Each number is 128 + 24 x the weight over its row's rms, rounded and kept within 0 to 255. Layers, rows and columns count from 0. Numbers have three digits each. The size before them is the row's rms in percent of the matrix's.

# layer 5 MLP down (transposed), 2048x512, rms 0.0113, rows 1339-1445, columns 320-383
066:100136121099128115079126117149141163147107130125146150116105128139149123096116151135141118143118111101078160125108082082117108142188124140126103175132134080094127134127114130129101122158109149
057:134127131166132120124141150112137111109147105113132144128133105166131143178098121144097104184136146115115151168127104145125125107130148162151100103131150103169146151147118145130122134143134129
053:154117140113132144077153114132129094120121129139148112127115125112145127087102122121111100161134083126114134101116131159122102109123153119109094150135118094140140150128110124135146109187095148
046:143125148156139159144108124160122123162154198134092141114121155090156118116120175134171138121133120143116107167108082109093101126140117132123151131193092139153127151130118129107107156148112165
058:132140140106106129095139138158070108107110181145128114101143120134144122139144146121116102139114130105130120151103121097158168136149133155117106127146117121108152122129134140122110089162129120
050:122136153144119103148128067148128128138070135099109130130127132117162108119173132121079148075124125126122129131125124133119117116147140167130125140144124077132142182130127144159146110132086095
057:121101097122141122149132145108114141118135109133118141094131141103150113113095125134120108132103098143139153123104063160081085125119127153117073132130099108119163149111131114106119121138118164
050:143129101121108119160121156172082087147099115123062099145125154155164080141110148115120156146133115109134121162126095138120128128140158108126103138141127147125125111131142144156088119139132139
062:158081124115110124135112145117128117115110141141150159121170122090106169138127126115153135121112117140142193118150115096118134116131145132141138123118159112125111096143126107130112163117129133
056:138111129134101098122138175121124145100090117160171112142127138120121105139106160111139142131141173101103172143120126080132134141129170153119143132131122129127115130147082100120097126119116142
057:113154064142124124128148108108152117123131097134139126135167120146129150117123080133158109150155147154113133112135149133149150117123149133124151127156140102098129122171085134110121123160145155
067:108107173156113114111130096147151157128099105131155158100136128143120168126157148128112145134146136156129110158129134117101147162092119133098135160139111077151150147132115151100122095144114143
085:112110109083105102130139143137071128124098102138139147144118121064120160130103169111122140135152096105122179153149141108147157151097166137155119111105168115123127114120129134143096107164114147
111:096137129120125151167132087142134141100120122098160117143106135096152148184124128121082118130132114171120127130139130133078127131127125134155144161123137139093161151142138113147155093144163134
069:104150086115131124167133163126125147122148114099102106128123150132131086154179135150112093121172133117143127131137138133176163134117126112151113166117138177125096113111128142111124125088145123
057:119108093086159154155123124133161106144155079111108108109127131112150134124133090122146141130102122168121173105130145128117143125094146135143096077140143124154161120074132125113118111167141101
042:098127118128128129150124166110141127094169098119168124136140167151100173112101145113105117120121085155124116127129158120142154132100097119105124159121155089144183127127149108110113150104123124
058:068142124082091136155136098141134120139101126167112107156120131145120096128152160122169122133127093128110133161123145104152160109143097135131143151116129094074139140168088120128129166119157111
059:127130092146119131104127141135100135122138150150170146155124108132116137171072140150140144128144112121082145130114135097152133080112155095116145152153155123105119094142093120140101138109124138
058:087111111102118143160145137136144125169100133131086132140094108121139075120145144124156125103146141071104153176140130105103115132185126106157108141130127135127117158143133132125125155099118089
049:126143114131111116120123152129149161165121158111179096083134123124135112155123140136143135156114139170140148067128119109151100116111106158117126137134109116095068105143134127139109112120111117
088:102127082111068112136106139110110125155131168148115141164133096122096133153156124128139079096167153097129135131100138135184108158142110160167092106121109118153101108067124123113120138117146161
065:132127117141098157130128115149098161101117142129124119156150105092107095136107130159180125103121152103131131171146196106168141142154112131125114089091111127110113082173094080141131165143130146
099:137138100160104137140133119127114136115120077128137117121130129098112098170158164131125156133134098156151099144110155122084131151091104154177117114136130150157144135155136118102130109123159151
048:125089119108109128141137097138115129110101104148137122140120138125081074104129142118121148109086130120106125147125119109111127134103146156107117127090126103123166122170093139121128130116158123
064:113123108140163165152149116138136160160169125112158125129156125166148106072130111094090152118106126169131146080129129209110098115119092145119140120144141140110128121151135149124116124100144114
057:146141122127091131108135098119155120139124125147072114102141135131097141129125143148123108101149125133126112139126108106085136114153133144112202130142116103136131115127157136105123154094109168
050:122147093150097103037163102121147140110135124156181116133126110145131127098156110105157089170151147101116115098126176115107088121060118112143116121097133116144130136142107160122135111161114174
207:116114147156180163086111128133163113131135063106097117135120110137129107151114129132180140132126130119087149126119122159162110125152126145135174120142103138146165102125160129133132155109116116
046:127151108130179129155148095138121110130153113169070123122135111128133101088081151119108167110119087127111148161143127187076097146126145135119145131101104169130147138088151131135124133167128114
062:168191133089087133137131073117138087122131157148104087130141089147100127137141121150155129126123162097129094142118157107136122149139141117124149089080145140101112138112132132148157162058135104
090:124127129133105144132102152090092111146114099142104163113131085136148130121109123125120135129112067123149141154125100087107133127139126152138117154112104112111145092191124139153112145111139132
050:136135180116122134140118153103089144095108156115188133146139148108060128164118141146103165135128178100145164126154133122150186114106139116137132134120123127137179132127108136133137116127132123
201:102157134130127159108125114117117120106128121128103143146120125152136114142097125124181129145142117123064158099082169128116144114161163136114148128143144102118148137124158108135119179108120150
184:105134153099166166117190119129115109128141130100121148172108138136134088118099151127157121090131108156131134109098142149139112113146108171141122141099190118092109159136147123108148114109128116
056:133129142153170119132146140111141098066145131132118129116129097144136123088135141136103134157129067141129166174123157155135113109106110136157111109107142156135163133133093125115105121135139133
108:114122108193132129151147103151115130118166098115117081122127125121141128141121128157120132108096223150157125149134133108135135146136135137127161135122141133140144122138114128124156142158124131
052:122122118144126129129133098157103117092101101114120077186123108125116168116128112123142105146183115147136113123129154142188133092127127154098164152115124132138153090138121136124114102138118149
055:140140153130116105140119097111110128088168134142106118092124113128136154140156119169110133148147153148175111172155121146160129127148075138084187121117124127140173126084142141106107118089125143
064:092135114127119137126117115135141120120105131147085162078114158122144185104135142098139129138169084136107146156095131131087123172132126147127080109150147110143112139099152157115077137163131127
044:136098083132104121159134124116130135171117130148129152146131079117091164159113103117101105113142097115129114106133127090148085170085184117104107163095159139162138140174123100131125156150147130
154:125132149084116103138117111099137144099119144141129104163115126138133119114143131137087072066135083139136099110132132130105138162136121094115153118139146146120169161161160123132156135105151121
061:135124144120118157110162132136133165185116141142155106193159112144110125114175113122172143119087171130135131160099147070158142158159113142125124152170143128130069105133114138130125131118108112
149:093135116147143113125142148125125136161132118108095131149133125129094148133103139148194149103104116121130142138130127210113128097181161100127173171111145118174170145117128145134125089117152128
065:116121148111113123104123097107118142119142173141119110169130144163125109139122153120150173136112157165124160118142109079125126128124181120121195116122118106161098116104106100082113137126108133
078:104149096137109154143119094114119158152103197141134139170130147095136089167126107164141133096138148122169162099125110109144143129162133130119149132117151129123113097135123108123122142114154123
056:134133128078087119145117103149139121107102109104167123131156126088129140161141148134153135138144194148135157145153131071148175130115104140145142106144137134092106110119108126102096112147124132
061:132128109128145144089110183127155139138128093106136158153114151121115133113115145128176131129118132096102170101126152136178131151130145113128094097114123101129118078137104141112136134134117147
051:134146124105164149119101123110131142142103078090146135116139118102129174156118133108090141156119098097102174118132120072121107124140121143134110119147171121146167131165123134147127096180116123
054:149134069136119118111132134121148137077145093097129152097119099145122093156141123134154126114123148104111120069107119089139113134119115151140123158144148143145081111140117134100103138146134139
048:139139098127059094109126140137153112108119126113163121125162136144167156152161117128166154149124167153081113143067130087140152124129155102114164137163163105091126106137131152117122097160129110
110:140164151135140143142161117097087068128122085133107136087104135114132143139143119132065135098103106159132098160113094118101149124133090147102122149116133120105126131177147135152120082081122119
083:110125104099077134139125115124141109136104142137118142125139119124118100146117148119120149138131111131140127114099126142112148118162096181140125148156126178111133100165117140126132121123127171
062:154151133060139115134149106128133107128103087110131121146116082128106122136139099130130119163151145090135130134143125138143117116155142127138080129085098140125090092153157116122125150196095129
080:121155115123097110137131131136116111132125122133151137119140121116097136128126183126130159146076087128159138124118124143103148126116117142112148157117122152073104109124120126126108102133121154
066:123122083117075180146177125119136128136136147105104116136142131165093119116165130106196139125128155132129134124173159086145147135118105134136101100140136129124128126154120123089086166085141125
069:106102117138121116115155110121141112156124124159107113129136133151085122122136139115141086125130092157141138115143156158136114092118184132134095160107128141134082124160125164123137090115163131
056:119144142106117124125099118133126126106143109122108104131118133078074138101078125147157121126099103124103156114146164167129144126080135121120138131134139122129082129076130119122162123122134133
129:125136118184139132085118119126137136132106102117121110126131143115147108140113098134153119139139133106130126112099118150134139116145140154126120142130123128145104121091142148131142137144124099
063:118145168127156130108151083124142153142115204137142146117169145131132090111107139117084104148119126133122142152133120147140118131155135085132137105125136110131119161128154112159136133102121088
043:115127135101163140170145138113124139163144121155134128140154142183112106143160120111136141138110107133130157160104116126099140132130174120168139122126157113116105115125105109110129129088124100
051:106096110140119174149130204146171151128107114137151104137118135159117137161122128129118138090151099152093146131128154141138095104127154103112112120126132161092098098154135118110100126109151099
170:089136112119129145152125126123146118149107110121126107176133141150141155151109131124093145138089110109122108178115134117101119161109104139120114127099082168150102121153141101119127109135136124
057:079122096128094146086127137159135118155120129143115117133142113121090073117126106113128104139150141154117133122186150108144154161153127159143089119114131142158138125132104122142121122157112121
214:095174155105132121124115120104136129127105120118119134131141094136103139138136146132119120127126128121098155074103090131103116094120107116120165134150097096115127154134134106135127149095118111
056:114123139148140123118175110146137124177149141173120122105139143156145097121123113123114100094084092140137120149155119136089120142124100123152112146198131154136163141120113140127124140075127123
042:150117095132080114096117146144134159126149153142127111120158084132145107143123138152151136182154194116117127153129091090149143155126175116119171154109110145144094137153104105104105161139142123
140:096144145153174098159113145118128121176155107141111097121127153136137098160123139144158147130128107086118147157120110121107136134123123092147164122090153099157109150110139122147103119133130111
056:127128098148110136161127090111127139143124137119107089120157170176124133154163117117096094112142104141138105173129101118122147097133086138117103139152143138134143120174156119135141157113138084
038:157152153153185159088133134127187125102141065140125125098130129150133184104117140146106159103123085126102124130112106152144095114109142122093112131102083124156122102111138120148101091146138153
055:173132154146135125123155117144088129165147122134111101143134129121107150142174107125122112149128124119127108160109153067091149164107092123169127148161159094148178121118135154157146130076118106
171:130137106173121172141107133123159126164083102124132147153122153161129126125108122100186152134113130115123158115107164115140151121135070129115179083077119123135107160087150138103083154133161133
041:130100154130151165157116141107167162118099127089131124083108136097082171136093078121156099108141130129146129134163131132134140132110129128108139158137107092154126140131145114123141103134143120
051:140143165136081115099139116131130142182106191160149137135107108137133134114111144149143123151114134175120105155105155123136144109139194105159108107114106082118069127115094164126134149099151106
072:131156152132116118103152106127140128178108174116147132150127127144165131118164127124132129129148174142150169129127140088135140128167174114131120117108140110126024116117130146124119140125110093
063:138164140119124119120118113083189135137154119133170136161128096094120142107065142143107135147115125149137155083135107183090115091111099141087174136099133105136123103116119142129150141141108162
068:130163122087147155136156086122136118142113172128132122119159146133147083099123168153074149131146093133137123146116114174108135110142119119128190157125126069101169168117101121154155066083120143
201:120134174121143145093157126133133130151106108145095128126131130121114104116104147138214144140142134167102156131119181089123106116165112152147127124138107097149158148153146143103091157144158141
072:144123115104139102117117176114121161121116100168143132157111122128140143139095152125158138166102084093086157143140104113112139111078141109145037098116117145165131112108107129115106099146145142
049:143116105136144145128115102120133142101147084111097186130136138106116186107129122117166133122140105116141133146142126154139119136112126159120100115135118098148134082104123119116135137144116107
049:129164156159125131146166085137086144076130120135084138106148124113094164108108103115143111154168126173100134171084141111134148114126128101108137098115131142130101120098113144120111098163146127
122:131108132107121092135147136109134117150102123152103114133136097143120155138181125128109126143109087104092099157095125134112134133124115131105117125142121125113122092120162149169160155101112135
057:122134100131159130128137134141119111140124070160138122106148158180179103123140082071145133139118105113130165122144071113091116149079163142170113129151159116138154133135134111129124135160099116
064:153177129137120124151082148148097114163144114114115166115119128087132144141112118120172170120130099072128137099139045108130150167142144156143143102116092129154116114079147108122137168109104126
080:124115101129102156106132093115109129143115139162075134137118121117111137111141142100169136113145091099116144133175161089114135109123128153132124100120141109129155124140096131145119146120104140
043:121125126145103144120082121172147153112118174152083132117150148107136178142119148153132104142135073111116160139130117120139124136065134140120112104146118124173118143111082140117129114134120133
168:112142094140131111106152121094114134131117136144085141143093109112112117145170135131102115109108165144159142164125106135126132161154131128148123151137131172154111100157118098131122147190112150
042:162116130071140120155140121145164122096128113128108129122109080075116122121084121143149157162124088120140149138116154156136083118140109123144106120066116154128134092118138118142110124113140109
092:167113140104142147121154132104124124138149132148115116144133104150179095127130164129133138110113125106140178126139120136136108110162135116114130101102138092144119084159138127134145162123122120
082:105130147098103130116180083103112161139118200137161147158135109149158090122159151146140134162148176147166152144132097106124141142154136117155137162095141103133102142151111114130109153100161132
059:102123116084095111111106109118109112115091141142126115164111122101131125122132153107147115132142190150116180130156132071142134108146116135132186094127149112144120122091112125137114116142120147
051:149140132150148101093155100113129146130159148166131134146148106134074149108089131115104154133097102143079134093174129113123139146083132149140133109096138116122104143128105089130127146124135100
055:128120132127156107162131094144108126154135131166101101096128157115152106111170107096073071133133097136126139174140122100116118121130151132148073163151131135116085141123144125122130102103103164
047:122113150123084098147153158111118142157137123099144074125126132119141140158079175135092109119145134149078125163113170092147136112143126133140171153158146109127138147131119160134132145118110151
062:083124153157147145133121189104140149111148106115197126132124170117120187108103139112151144114130077158111126132131137119133123150091117123134113126156142098149147135149144130115110144156092139
086:155086109132127084133146135118116124161141130161062103165110109152147107128142147139134097113124134101161144169135121077173092132133142150133147133119126102119146120111114129111091114126081135
187:128146106078152138149152086119151089105126141136119168145117137145174115126125166087139146140134111118096101114098177135164146147127107128133136167125135102075147143103195134110136124083107139
058:101153111114155149134125121135111135139151172130154147162133144090112098144109130140141127107096134172135125108133127149159135097157128124108194099147150125107052136126092162113142148135161118
071:079125141145127172141117120128131129107155060095125128122126134147135173116131142146072122114143116182123105138114174147153130112105129124105141107158141136136164179104114141127147115102148143
046:124119119127167123118094154127102135125155157147139123116116164135138135100088136102123129125113095120099172080165078101085138084108106143123110124170139164168160168144131160119113103139124135
047:146149106107134117092111111124122165117127124106118160105127161114131095109107151124141154150113130118113145117147082140103118147109133118153098087162084141161102153059134097102100146150104148
147:090163143121122113133124132135157089189148125132162136082122141119143115162106129160127128161117113116105118177118125083109112114158129129120170141092136119115100137122153157145108118119122102
055:155147147118130120124094136156124089110144147107134140115120165115148126163159108127165124124107142094126131126134156132161141148157144132140104109145122123112098107134175127110115170071107102
055:127160118117115144099104081145144123109101103141090116147119137121110109130157166131158163138083104164124154083121113128098103099121131119101108114099107107127083111117130115159160109112128107
048:140133156110105149121108110134100142150095123121132151163111109127103107174106120151166153152106157080157137149141112057119133130096151118113124133135124129171120126111125132097090133143097120
185:109155143112078130155133098111142097166126160171123142156132156135128130153127111121118117129139115146181088129116164108141154148122128159117101141153129126132152129153136121119138142116098108
073:130111127098157094126127149103110116118129118149141163137119125106147114116064142092137144158126085111096165129127121141102129136118143102139114101088162115111144110145114106151129121164138111
# layer 5 MLP up, 2048x512, rms 0.0155, rows 1340-1446, columns 320-383
061:132124110117176092162137109108114155146135142130155083091139119132160122132139152150127144128116169130089135092100125122174111114176087108134141137127139166126121141147141157168147134077143182
064:112129132150124139121150168125130140122178152146163096144129132163155140147119168139132118132157145134143129128112116122143124169167094123118124099116104130107166096135148125079130128170139102
055:145117145168132154132132094125114133140172079117133085157105119128131119128121147150117165132152095146097079180137131124136142152146173159184169155117107137121176140169131127151082137107156119
062:153103154141159098127102162112174157134130103080170136157083152169122122129132141107115146115088077146126110113153119149145116138061149111114135161109104144079154116125140123177132115139138141
060:111145146075151131139159147126140143070102108118159099128092095143148134082085150132159102169125110139137145122120119142132153108075154160092118175068127131115136101130156135094083127198124123
065:123132120152127169110130085105104133112133092127160090112094151146105117155150169096090051120121128114133098135120129120180118133162094117098119162150116174139148118105122097118172128091172074
061:121098146145111134084162142162165120093140109142107150106145136132163152134117101127167134104165081146122119091124134167174133102119161097145113129105167138112135135131152116062087100138087100
072:120155142114149160137154163125129097122143119086118134117133149112122143149107107097121111151137134134120108089122137171121140139117139126096109159141113143130150156125137121119108108112102076
067:120142145117106127099128111173146126114185084169125163191134164131149137158183134150132119133171126129120074144134128138115132144127108133115125138145108124133125093107120153098140131125195109
063:128141145161107129126142131158096114104130123114117082171148174146159100130118116181168130130145075106115119115143148156116149093159147097115156118099098176153135117068144107141102135142096111
066:171128094103127116173170137118144096108129177180158108122119149145127104147130112150122121142121113118128129112124146116129123146154099176164153150129092126159100162153122126154122146160161188
084:159159155160119160119132136136156137116149102145133105128105104131108130105140087121131090120133148136126074083122139140106145109154147139091131135147131139114143145120124127163141118127110065
099:164133142142100115169119148163120118149150139120097159114125142096097123099122097161145138133138130134162148141125117101120147096126132147111128135117102124138090105140104103121110124179111127
074:137116156122127183100133141126125130133113118087155184081129099133130154095088075148156137137111119112138121160144118149114102133122096087109119101159169117113109144088118143131162116110144131
060:105125150163102117128091184162157112096137127134108108136100126107130101173111167125138116132177110139158156151139131151117137140113110095119114137137155130128088098088128118138092147110114118
054:171129137146095132098159109143150125144150157078171123148152151129123136147111103111121118114105148120143127119155153122155075131161117170134149158142132153122104156079087101171161103139125098
065:131135141165193112125113161146128134118166136113158145119180157118129124133082072112146142124103085117142112105128123160142120111103157123082120126116105168124134130121127117095078140154053078
066:137102176139160153158127155179163124107162087135103162136130138122100121152165082141106118128129139114115117093148137159103125150098171166153073103111109131130145134156122121127144098161092133
063:119130110129135154115130139160123118099115109079119193123164126092143144150132109176119128153122124086152110112118127145194121136102154140098108092128177158139143135120111164147097151113075109
058:104131157134122096101116123146109133139141075149165152178179170117123129136106111145110123116201110149157124146156116157131121101091077118060122159137137126147136070123139127117133111130139126
084:141126139134189170130134134146146135134174097117148108117129124142135131123112108132144133145117078121111083102143122160133131132171141125120153124117127118083147141087123119119150134098141093
067:153102135090166152108121107155181150149164121093095157166144130151110127126138092144134145159130101130107120113141115137139139082155156137133114128122140107133144133120127115112142119165146072
097:112077135094157086176172116125160140152161144104122133140090148127089164159114145146154118102121120129106141133127132117159141130137163113098150113115150094130098099152098101116133151118134105
059:112160107143148084097143127170127105165161140214118139175150156097155112144098154165159116136150089155134121127142148148127118148115110152073126126151097145105153133148134140131135119158134126
066:151148140148121127105120117151158174110129153085129149193139108105155093161131122147168160150136135113143159094178135127166117113102138111040119158153114106108130150129131159122160082138109106
061:178129139158172116141121095139168129092071111066124108104121135146088113148132096098146120090091088120084111111110137140120137090152149134121120085107110136136099159098120117129096100087091138
059:131169112088136138157115146150109170136122119069130096168093097163131109128154123156159181160121124122127150140141122097143150160166115092138119129150138114088100121132156100120162178087126147
184:130076103084108119136104126128105148127127079140134180116147148118108088103129132087107139133107122161113104130171156132147150102117122125138146128111136158114136113132102099182113183147141129
053:152133165148112175153178168106143123111157145156121150155133137154144128165124135150170138150071094136145140167117145113114132159087123123136128141109127191102110133133113146131151130129107120
066:098107150165142114127101131128131162146150097101092163131141161091107157166123118110139133083094104146118166094103107137143124133085138166146112094149149117143125147136116145150132137146104099
081:129166140121138143113116150131180142126130110112142098118143139099148114142134132111141084101135123115123144067114148164135113106113155101123125168103116162100131116077125135089118091162099066
057:069134120153140115125093121085148116105097076083112151149143139153158148141150145134152102088107128148099143161096134126046106110146143146189141169128115144110118150123150172144130149132086135
173:159098091091102063120156114131079132129151119120114147121092122141096148109152162114096137081140109189097142134138159146131134119138133116144117103134101163089135126130128122184135101157103126
195:179103153143122167120094136139171191092145136116143145118137132120104093134148093116131153114110130117098106158113106148137156090154131102112071128128147179104170128157126156138148158135121130
062:157124150128097126117141140154129144152163156145157145151114058110154113142150121116131187136187149130135107076135115124118106154156139144144097140146163115111123160118135130143159096100082118
109:127121118084104154139089107108165150120101157110158142132162130163101121106103146108149077119126047136133122116127119162154134120154149119122115111191142143157174103092097123120170116073122078
061:169132126116079129158123160105117110096125091093119150151155116143116118089166099107150124143089141124133137134146120116174134110138134137145107195130103103096093113104107113132112106167120099
065:149109124115161145135126169122115119156110205159084153142098131163154122146131142089128122145111099121124172126134112107150093138178110168159138141122104137141125155149119120147121121131106186
070:160105126164115140142139159142170122130126114148128141142098115127109120136148177122136123152111140103145099125160144120233135118097111137092136162086170162133124113153114106122168090122146127
056:161154118129139172125140165116105138156126169135097114137104124099142140134103064093111122133134162142100132103129143097111127088162100128112084119157150104111143161087129129133159108139181116
151:115117136142123115157136141176154141132131119146167145061164126113128120099112120151175148127119126146127146129119139066129134119172136144125154172126114141156175106146144145138112085123132125
063:135119159127171155148129138118119121088107129128146150085136128127165130173099070111151115132185134116141136079186128147053118111101139125105095155143148135142137106171118136064108070122175127
154:121117161148103136164133105145128095142157121151141149142166131144197116113127156150130113117143127120154103161123136081150120115122135119134140107141098115135108156106114116099117136135141078
070:131123139192106102139092111127129081126134130066130121096186122125129110168127120123152099101145109161140037146153100112124129129076135182151128113167141122113167156120124152148142121101103099
082:104130153089177182151130154140121124113121108113126129088144096110120141147126106118168089142144103084100123122145110138113132142103157127102117098127128109112110125125144163094107118166101100
061:128141148163138138110163139156137091119148168162071163118128136182117159147104113110114134125184104108138110126123118134107134110141125153055123128133171151155130103142122104161131096162127109
066:134106140070105132083143107157178146130135136150129117156150135157131091127116111111156137157166136128126105127142147129132183091124139098136124101111118111130106127129139118108127087118179059
061:112182130161084123165138128107126158115122162155164081154180137138124126127124118126144140103109128139142110102116150114108120147104119133094110133158117171094096105113117095174133098177138083
061:169134091086127129115113127174131169149136147148126097118152097143147118079090181159110122202171121182144096143143121146101124112108164097152141125126124091116152118134148117127103119108158128
057:117146109096120093152122152136137126124124111147100160129126137096115155140101179090106078116172108160130128065104133140169131112133115127088147136122127117160143157122129126143180127153136140
092:157150148148105144121105171112158136130092088119125127131099132112128110150107120135172142109053128066116099107095126144174109086160147164154151122115103183150113126112106158128120137131119142
082:131156163142185106113102129121119204104154104123132125129156140119137124122169107152130134061153133168092102068145127135125122106080170134095097093138129129083116125097129157125124140134117096
066:139154101132156140132142125105125177118160178133135133132118142159141110101089129162125139147111141138132119131133122110163108094139095135089139131141144153123139134154130106168130171143162155
077:137139144118165112111123129119155170152135105147139118151164128128107136132114129114130140118118103140139114108154139119135136095097127171129076081160131155105107093118120144122137124154097112
071:158104152092160112141123154148150142129124119154149153117143098097134116141124071186093121132142146079129099092168133143128090129115167113058145146157143134146170138106104140118127110095173101
074:135136154113130117095153123145110130093118119082153136120158117096117128160114162081114134150134126121136063091099121176134112088132127142115122106131154123116149089078127130105095136068046125
061:147107141112121125120116091146110108139111117120171098151096176116107133112146107080157132176125173104150149111146136139178169147186098145204146165116130141140103124153121094148122116109154093
134:119144117129099086109144123149151113122145144113119118136126115158099163154130110139109146130131121137166104120114139096098125160142154132123146114130060097097109123164132096128129114079117155
064:136144140155136163107124129136133107144121128076140138145160075130124144147134118160176168135130129120094072107150116115113124124120142132122073157121136152085132129134137152118133132201089114
054:130163115151097131121155121113106094142130092082131126111123080103168111136105146145121129122156110124137142127150159174176103110102162103138157141105139166085128136121108150158132134090051088
060:150097120123145141093164105179135092118199153071105136152185124096130136161120089162124184172131207119148135132148118126151153081081129094064077092125131129127139164089135148147120141133098153
179:142155135114120075135098131115118147127122154159132154096106130141093162119100135107151133111095141125109142169168169139133126108120174153146061151144175160101131101136106090130171125130120150
063:158114124102140137128132116164121088129139174153143116117121136114133126149167173097138124118117157146130095160152118151162136123134171081120127151153128137113124123094118160112149180123121078
186:169109121080101096114117130122102129097144109153110105133084166106158116108106126123146178128153122160082124154147149138163110130152136142100083133177148144144137133185139124117142116142138107
065:131146148084090138146146108142105176104141097041139114131137133103125126162081141163097141156149149166117080056158126159155149152111136121113116154107128166132177136104137132076150119097107111
056:111123110138137135138083132124162080143117080141080159150164133138139138157127123095141093120137117141110152122116121130125132113139117113100126112145146079156139139131104174128125133124128094
150:143121136117130120158125134134126133144161120133117169131116166133149124101130113143158119105179120147123133146117124093120135133125144136138074136158124074149120151109116138143124125137138121
062:120127134116139149160109162136120144128134089165030143097159125121132138117089057137131136139122083124093141131135125128135154110126117093088139125098162123126147134112128106152107108144107166
048:163165180121160123175137124111105110105119114093145126146170074130156114192118145104153121126083185144133109134141120123150131151120169097091112125123135096117142117116138134136123129140117178
060:113142101125112149160113150108102135107082082082136159151122146088110153134114115144102128108145136131137142128111114098079122155135110124177171151136114136156131136139144112144106122100138159
181:125119098130121115093085131141097130086139150150112119102121113110129107097145158169081075135085126126079114124124122171117095133127164106152119135106117147102131156169143115157153148092144111
056:100173104138113121122124094121138110122112145091098103111089160119122152158162142200118100111133137114130136130136133155082128183168090116080122125119131142146143130079121109106166140128139137
063:107082132145106095117119124133112082132181119063129179135123120110148118149145092139126116102167138120154098116098119121150134163123132142158163139157132106143140134128132128150124121142138152
071:146133136103118158145139137100105134124111104116098143111114110149180118124096129172136173164179108114159108095130118111137141120064131163121158160161117112143146091109109118138121130123125103
066:140125137163105119128131115114134116119140141198146097119156131131128119163129076127145099115130161105143129115155128111109145132146093170111077081181199152118140113160119141171159103102177116
073:087140145142131104126113166158154125128122124141149110148103104133115130153134115074172143096118114124131132158117121132064118113128132126129131078149186140120144109120122145102120157151114116
186:131121125148132141110072132130149115134110129144144140165161104136133135122110141140100120180096125115126133103120156152093137122099155124129139128146120159127143161118124125113138114105136098
074:108126164133119119121120101115138183131147126099155125129108153116165164161155130148106137101153156152122043103113132134153145127131105113089135156180138165138131137128123125123160133103097124
057:094147101096151158156144139137116123158117153191200146182101135107112099088163136148091120120136145100152142116123138113126148161191150114087179166098133162179117116164138114149124137111149148
062:142125110135132135149126156142117077147105141049118132155093161120110085122165140123097131120106145096138109151125138143107139144176148129174160172114110153184112141101146109179106132098158173
122:143131140136162140081135134129171190096142133117126099079139134123151143113110102084196137102137162129117146125181152084153122137119209135180119101119144116148162101135121119113170122105153156
064:092170111122131171125124108157141193119127107131142110121120133072120103165169153097115096120132152125129147106119144105116151099155142104121129127169136139125115129122154148102138134129129095
066:100117126135160188141112120109151139120091099179139143147120167135100147144117143103097121133167131126137157136102134117105129161110102117107169105178123124153133117091108137104148104126099127
076:097171100141124126121108133134146149133117091123165110149122112146088112148132142132117083104122092082137115112154119121113160150114161142100140159137136137127152139156154141131149137133147107
059:098081129121131144113132141104126084125148138086179132133106119135112117125146108115144140119128132108132121126122117116162119135172124180149152149112140104102140134142148137137116147107121129
183:096103157116125145140122139172158106127133135083140115108161103147118177095142110103121138123100114121128139100150117106114168124141135157142082162114123137113144166088186157099144124111132131
054:161120119112108169081147135140128133163176161115112131146146097123138134113115127161113130149086108159154086118114108156187112105101158125098126101160170125134142142111143104181146140141086143
088:110132194134170151115063116121167147141114132098179114129160114096154151154117124107152131105155131118090124076140096139108129142083129133117107115118137137122168122103164163100139115120132108
086:113135162128172113091132136094144077159167135110131123127136097134158130168130086118160142107120104115110093115168114082115118106118139150101103138162141137119136146083139166152140140084143067
069:106116152133174144118119108145148152130145159097121131118135180147136145165160065127150141133120111082122106148146109117071148122120133166135121093162112180137117105099146149140128142141157123
061:152174148121133106117140120132147113137134150114135115138151125101158117172129116095135092154152117096132097110132147132100149169090112175110090142146127086147139115111121132098101125126094143
063:134094162139124137147157125156119126100129104125111151081129141140127134124143128158143159159149145120137099128136122146065139138113115099061103145127141084099174107106135106103097099143119150
059:192144148131110118151128174132155125108156182125168120148118165143107148104130086122122148116127130145118098171117128147100156124102102160159150132128056116159123115083127115132091118094152092
067:153117129080144153174129132134081167131091161125139120144106103154120121108163131091103155121151147118123127154189158105162104103126145111163125181113133137106117135132112115152130089126146109
084:159173167126121150127108098125115131084110101124193122123133118140145123158134114143135116114188122141135054122129124128074151115135163093127139138157115127125194103108143138138108109141096136
185:119104088112125125132117136124094166088161107100124140099147121140130149093131108095083139126133133151059142128136192137140123143104141135107120111094139155096143100131156083143118159127099136
067:136096108171148086136123167146140096138140125156128155087114130124115111111154151098126140148167122110106128147156124134096126145118139133164109137123157142129084092195145127126087126145114130
076:141074099138109125165117133152150080139128203155132147131096146128095114145130171147128148132140150110127157148146131105143149159163100133129124094104100118152077156125142119130139097126121157
056:102140157096090129105058124113171152109175132077156097148118133138135119159135099144115154135095105127124116079148140134142200137134146110122102129132138164079132143139144123129130122117129093
060:128088125147077192173125065144119146125142114154163110136131146143129126130166192160111160134157147145119086167111113126115124155131131122167189145148119143158132121122151124110118129117135147
166:139118145129145137109145147147106148104148094129125141101123137154120166126147110119136126090132131093130132117104157114101110149143138176166130112106121120083109177144112080085161062093102107
063:103134112096125130114156145129117145135104135161081130153123061112132161074107135113116100149139081132116079114132127149167124095110121130101169142117121125146122138121081162161129113110154131
063:153131191102123127123129106157126142104174142135096134160107114146122115130106139141167123174089097134156113101146116130178145113074150129093111127137160082124126116164135148085136115186129121
060:114156106159095146118140138127164119090147103124092142155149129153164146131120067160151123113162100178147108119150135125075113123108139161112131181107119159119127126132103111102113115153076098
181:124109095120103125156100122147112131126166101133147174085109108122100160094112134148124113148114114127146145181132160128105143094133138129122110163100129149095117116121095079158129121105127129
075:104147141134129140086144152145134190124139075108164102087151098122162130173122109089123140106171121159125131105113127135079128127128124164149098142138164136111142145075134144131136132154104091
125:152136120112164141101095134137160205110090154119125133112146104158134147121153127047138121141128142086098148111121122198142126157092175099137111100139151129102122091122137103107132160149116142